Each number is 500 + 40 x the weight over the matrix's rms, rounded and kept within 0 to 999. Layers, rows and columns count from 0. Numbers have three digits each.

# layer 4 attention query, 192x192, rms 0.211, rows 37-61,100-124,164-188, columns 0-63
573453515453482508511439532435498474514535508456491501473470496538561535492480510493518527542562505443542472475470552522444472522562518471450484462539489477453529417498506528494497511508514484
508477532522524556488478505572564489468568551559475510513491449522605452512522443460524447462526508507492575517494490548523549510564495434477507509546496552508504513493540444492486450482598560
439552510532540516523532467505510469492457513465524536520506526458523441451570457488508553459594525543459481512540523491499509516496501513495438542503480497448434518460542520497548532463498483
457404540484513531476518511450454485588492487475499434476469542512485554477530529513538473416547502467534510459510499537414481473434498437521499519548464497527496495470540477520479463559533565
502507491509554540502525465440483495526497469533537528464472541487497547451570450488469536504486485516500509502490462511495453488502502426490472532585583513572501506551470528545454449428591502
481422520458508486546524492474521514491526453567505499480517475544515441470447519518598494446500510503486489564482587480429480533475547449520497458484440493519474548462590463485520488519467471
493530574492492464483528541515463446441555527526465427511495499477515472561490517464517518497443504502497494508517479491454548500557496510516458480514554585468491531508487466395501495525521535
490532532480501490483514491472472501498467516475481510420542455505474465430439542452524549472466536409512487530391478521506505511505523485566555560526485451486506492478423446431528494515508473
554429509569460481528536501518512550495519542427417466483435510464521489472532519438502457521530435543477546478485448529534543488533506508506505469507492468470460534499554492508541473380485545
498544542526498554473490502446504507504481471532536472473479506513469531462562472539515448447465525456529461482508530553504443564509578545495499537535538507519518540465521488511529563477406519
450475489583511552493466553493519550472490551513487520520482577520493473570382503511508497524517501432520435436486533453444526481549474483434499425457523508471484488484461537434489535512496530
493506476453508558490526493476520487462464526544561458466483475495488463531544518520505462563518504527575601460519545494532468514524442451529514540464562512481536424466500481468476516473526467
456582519504468433437543584492513464498512510565513568515566535540490473484451462477500454514507514476480547494470479471527506504495477547452506503463530496550545525496552475509505509578494443
503526445551534527545475507486500516455522496457510493522519464534486493462475483532476456472393476480406470441495520487500482483530560467531534473500442561517515532569512491503469398461560494
512561507537472493492519496510464498534535449544471491447548583498595523464477443481473493464487540518508450480582495510469505449500477449523511527508463500503482500539540496516448501474571486
430542460489524454507451497477474512526481515516447492478511459432485476508510523486549540526552440446445550508540541560503514496476498510518470453457462460477510522458503504451602535528519521
490497521447459413554488517479601420462422449510516514503464430434447468482536498483477496482469536508468451518532499479524526494558529560471499518483496498493469503479503436512507553502520486
545479546405523501503543541546527546486464462520476489539538498537489486505463524505552543574502503505514479471464545464481498509486581483580503487465470524537411468578580446509493515548525523
492457485480504537503418460474477491499528518481431497498491536509421474442485572451589511429459417522500532461464557460444466517538511538527521511505484524495507514542488530485515493560536450
365444531413532507529455427535453547486465492493529475457444537460465551515485496517455546499524558546458517494459516525513537460515504555512526489490516482441504538452486538491570577462545557
502504497496469486511510484569512552461500569515504495523405463464536465552522455525543469472490504493464552549478548480487483477521497557543398489481442467509539628447439505537470500507511543
506535475453478499527497463610456438541534513398477445567545503475495495500482517477498477522537509529511459411486520551578561543510555466510466505458460561499440523531507463455495488529567498
548480448421463547467473463483563547484470503514490559519454465541493479500553493542508485519538437491558511531534505440524532362522467474433484525544447489510522472505435529548486546549523565
538504492479451544504474480450456484500487568514480515536512507478505570626482538456417549545597531443527507462507429456496533491550491530479534500491433515510557494494479512504496485473505447
525510506457514483538489504542465473501465510526540474508515562494418511509499543567502507456534471529529503545461536505449474502477509478487485465498578470519512528470471539463459479518552506
471464451464494534524519534510573493486520520506535472490513567512526470553515469452556445440456480560546577500517491480487478472513526440433576484540495498524468517500541471511539461483495509
499540492548485539527494528410461611500576519538545516509529501544636537469497560470504516473511518495503449513522478455494483464537506458451529511484465399522524512531511553518452466469433518
532421488515467498520519494598533460532514520441498462413425455451478508479554511468454396444549480550522535436499491475478552487498501460486440508482492551515496501463532485497551476460562532
474535556508385521553466487505410509473542450469535545482493500485469530519529433528433562452596564575495467538478440451490544482434427528517485524461517586479486545499534522478440494525475497
609478504493564548497521540446455526463527500551470447440435487495569504551606427492533501539518504511495495607487479464557530565536443489500453540510432483501532446496438526501529524461569543
475541493542531552481580501419471486505464492489486505531503548474509484448423522438577520475520496476546515476564473423427474437422505446486488408578460505577513472472526531502521447506493533
470518565460462479522443482507508502486452497494502441502485490544514566526421501533493528507487495529541500482506512472468445507463480491520442454488510534462504509463512493442436519538521459
478484500570453431512417499541552496463499554469550559532547548519489470495472475553498480506485516561460531443503513498514478426484539511512493527446518556502506515509493472495537423520512418
597576462561490525474507475415473511436544486515507480455530506512533514507502475508538496542505421510516500488472484632503485514481520534446464542492521403498496541544556575509582521498537495
518558499527467449443497513454505543458501535530460549458523525516458519543473537500508469456545434521452540529477511515521531573566443534517471531532512512493477552536498477521500490472476516
480496470553493517580450533462544547510522513434483505639487449492496529508493466518483544460524443457427497497429445590428475444540547469546499535509521456483520515492514476473486529511504459
495479442398488470523468515577513501455524495545479477474495536567421538538478546537522515530445514510502491470417533482458524506533501523484526465503557568524498496529499367526480477623501530
570463492609536543484504441481506543416477514449457498492490526452481485455509457496482481499527511511515523547526599471404473472594424452534550476526533453462498511564465524434513476524579591
529495546515515418481517553565535516532581533493512462488480577481523483426491512482494499474542475495521510456454553487473480507500521504502573477480504459404560496387529561527501504534437490
562486502499445505548488461549473530536542437504475487456557476483487582513528494515451424419473517425566448422536508556402562458564495592600569447466490584472443493618544520492428494425510505
531520489515529545504433525589548543578513565452475536540466471510545523502458489373588461488502518553464479510441423535496432452542490491440569465536490468458539558548564529482459562485528461
428518458581489527525545532478472524489500594508531450570477585550561560513491469522500455538421505428564435464591476526503540461498545429529508467507503503476434514578503389504534472559499569
481516462517495410433506471557451434546542434512469386531468444480508528520466481411474488522452417460505507532413521503499530473522486502547493515518495501516469559483488537473489521511616496
496465484450546473526564496530517447463510511491502529508477517543519449471514536515526496451611494535492506513517485420518478471523550432520450484503484550425476535501547446517503493441491592
491545530492495438447535518493559438470440493467496463514441484445468461557548512532492461506502524503494518529409441539546507474464441520467493493556555518522529569494488595500464501541523552
506471518486427460480462453476490530479440524453528488465453430448493413427449538527464473465537475541478511444532483529512457545521487478428493490474555489545583466520507459481496500495476366
548547568437411459504531526548522502489436453438507598521578537495480456459504464430560523446467545487422510493505521507472511459540524462405498500476520544504540453519532470501602518469434469
506542468510451481552490484522544491547529450476569491520448479517524501528458519474453545520419497428547484532616516515541532504466478442494508528517489532536514491480516470505533453524541499
457508419524460459445477516515493515555524482509398478483505471569548527493435540507539485501511476503492526515524513506486484572487555507483475523535525507491458529444533533565509466503454500
501426506458471511579492520513483516558518511463510471472484468519522488511474425475502499534541556487506524468498473557494506446490576520451467529502401526475503522528489479560490455463491475
456508473530484535489524486531441533545508471504522498509540500473463471464473554525439430524498528521464530468524501543484531507492475522473482508539461504407554502495477537565521501519536465
506523476506489534549466517467525496479540493395483565408533470445451558544491566544535458497495543516520482438519519567491462480448460434445504585534437485483579468464524514565490501457490459
473486516560465451475537602515462502604539556523512464519507473541593549471566485487489516460482561441501522485507433510516530520481469442449464527539484503493461496500492484530463473506513507
399464450518511436527430481415470405511485494466479496484432437511442459447505530387412555482549544483475514486463547495496485508491506420470398563563456503518416571502446508489503473517471555
519500481422437493514438555463421493502539533495520516512568521463501501400492512476501486562462490447449476480472470506458506526486496561492581510445408490431586499509508561539524566482522573
520496491515560485520526534552567486517511529523592449567517432477599468538558519568572477526498515549618478460532502506525459571451523505511479524463569509514543476436535532527503523532491500
508478462534562539545473563472457490451469482503524405468541537549484454518492447426528480503439512482566523524580557501473522547509579502496494474555454520408393515519495402539521526437602578
489440568520522449508466450545471505495460467462467579537558460577503514558504480562485497541538522478466543397479540453547572527420570505532487472479478510488544494511461475510489495555506509
488556504475497619447533460506558521521576487584480477504515475543498509512589475452621454534578519452606451495413475541461513570463555543479444512530448503524461496597462479542549583526566492
414507490487410394500515515502470482548533498501535425488443476523502483543563506495500535531534498482518462499509489444507509528489485509435487546469481457481504476518472479501562536456563538
528489480494521530487435424489534449521539484457475537549498537505530502574504473467516523405574462522491468511512439530512546460438522564590457560549546476421565482453474499505528519458529585
495659441458509499565488475467484421502513475482462402486464439494477534557485510511601546552442507466479524478509571465510534557552457429395508432550556441483530493453418486499513475507516453
507515498522528502592529535518493501533486442445515476586508525546572473487463446544456474515526548494546457416442547429510464534519472470499551566418539567422591514527515496481513498437530470
482463455475535461481559413515605481467556512403498443506527480448509547523534564473433534583538530522507583473570513487501470527442488542539498539474433496389562449474543551506499559500509521
561470532503523438470580504551500493427503586526519437530525548506540490522509423540531526530443533467517495502498491460571478515517530515523421558479490399518514631478522422537503405516529499
484504548411474412573450509574494542551458526424506430552509522533540621524466434557563421487572539420527512440482524543511487539449536550517439488509426471503494478458517494464555441461455571
431425457542515582586423510465506516473509504507565495489471480449478535547586457545552477523482508490557462492497493489531447517535518452510491458549513472520417554501497437453527573541578532
468472512535549489585541481557470474492472516496430524432506436510512540414532526498509495482516459482456481483455524561544531502542510546543566511468499508551513521495553478599518380465498534
508526485543533648479507526469487536449484471539482510430405563529471505542441450435509536491460460436424491519526549523514402480463514520493487552499540504612484546516477543484543475409529422
540443532394475524482484454508508492494519404467508492428514488461469555517487525540480479450439538517581571547489449443509561481472557565581499461490557488571564439473484415542561449499466458
462529493480466530474461458527491496485483543482507519493512440509473467539518421508471519495575553553572521482558549534472552449485505528520476552511536638438494518466581442470533472486461451
538548512485508492547512438463459465543482499572501472465507537553488508473461595456497412519546494480523566463447491556532542561564526473527519531546462489495455452473570479472524444408500534
541529520543500513461478499547517494500498482488535566495466389433395480444471452481557503504515479465507568557461453510473536494480478574527518540432500460545567482480531500566515498526463518
532468500517536418541486480435486486518495483537480545441559405455409463592480530499533491515538484568521501429511464449423481455505388524480563555470573496535553539438433482580532535514544507
477539517472428545466480535428555499448542517438484499449482470496563496483498439498490537421441536501436526504516498520438443471510462511371496527551527490445519552510481496573466518449467532
# layer 4 attention key, 64x192, rms 0.202, rows 36-60, columns 0-63
513561466524514483532476542475547514473409526506517567486458513506508508539461527540487597521533476491484463400482490531523517451507519503540471501490550522550509490529495521524531491468459507
518509509487510500545482533477569501517437464550511579447558521505462429522502434540540540477467484523503501545439469461506499547467523513520515441480461549520438499529461515482536517499539471
515427524564630443569544519499464531546487497507543505570448526481521536515524503488572528511488510518535446466456496528520541530451526508451547486483421533469483600422457505532479484539422529
489411573529519540467477551505484554521516522543409512521496523501484480485475491524455463473498495462507445461511491527511472526556464434498506500527545497463478563444503482517470457501503500
403488479462553485479484469499603486486567511481472477532609491518374473545432497474575501490462461487490520524539462540436437518522459509522467519545514456487506492596495544474503522476516503
557481567464422504462462515485473450495522547472531473517502562516481487553588540462490466480506491454549446535466490554492506514500510553509527446514484437515412500393520470509471466515411455
508482536523498516503493566518497454492538484512468478513451453518522492539505492532585550536566420504554523493517485556552459583536522475546461509497438482551438517499509510567581504507478480
480428543477560518556495520485520494508475580456487509508507486524476424503540508505469470491507508483482528546506508591561530467450485456397511515530509490516489526520524502506486569485429458
460464509475481545515557558517535454536451484482499504542449424568530443539460501488521478500584544473476515519544500452503437484524545515473455466498496528565471501457467463491639475527483551
526504442483592489462453496475542539557547563522491480428599541479498453383520443492537503519468501467505567513475357507467513530460519467439440510472488479425433464482491539512536530527536468
475484541426509482494536472453468494505485520502520500470472524512436448478468538481497471480468478484511493523507443518556488499563477436514533574480557464541466435529472505475477538530409486
501532577543517548501554582470496543548467536562510547495466499472495504500437513534459548514551489521517502576519515446460440548429539517501480459529398490466558480479505549525503469472504532
401521534426474512494435495581465533561519499385565468489492485458482618434469480402536483516527508488558430483518534500535507493532547521531540481474510458491476525433541480544482546499465448
506534502473395515525460549497488465527509433482531521539448461422519547494474553564464473428449473506405465512539517488443481473564434501542438391523427471531504545539495482450497516497553542
566486401470483482478533457541462484503527505525506418552458495557498494485590535471497563513464516481466601469447512572527534505410463425530563508516548499498553568515410436450464525535448514
498395506541455518442495509472473411476530503453572430520550439523470472459542500441553523516383499530547454467558547514506554551481497562593471469561482496577516487472477479443486384513451483
532473482463513464501434479503507556472463449473430469549465499519504495449529468463451452531517503483430460512458463580495528522546549472494459595476499529475601453546461539459463557557543486
479516442516525530527558511410571552448478574489529525458500503528452533439518472463541526486443510560450447479465462553481500478534504544505514460434631531533504545515526468485520538509452507
481543531501512482494443460487553529529449582505497515498494491502503504454526498522462506503479532506561451492498513508484517531500541572541528469484497485517573504533540534556519535511528463
503541533473568541555581522574516464481538572616547492475530541581534539518525530495475495544539482507481581534564525454587490486533429462496484477519449501533528533513554502506473450403579514
596520528519550525509554549442464510529543482516563484527546542534549533419439522548473446474481439489524457472534480409584473464551507449512515569478498553482519503509414497467471502466451483
465532528455517535531453424443514524564462549522506451476482471526547538474511493510599519476480508458452541513587441527534505498436513543515521487500451561555509559417559448518532505485512481
432496431543510477541541479498489490534423514523511492475491506492601493514575453471464504557508565486489553533484479460469544583539521460527497376467546490434580553431469431472548540491512381
516514597525494491508574471453547515487398523543567494515523465504459468497504510556518558461497414510520495509540506521527528563542455472531499429445502438478534428548494521502480557515579491
516476474507412517421517466518591453476413498465527505513596538514485538493445509576499570571523457556519540495525528481595470511466531518584430555541510494542477483482489546433468573529446505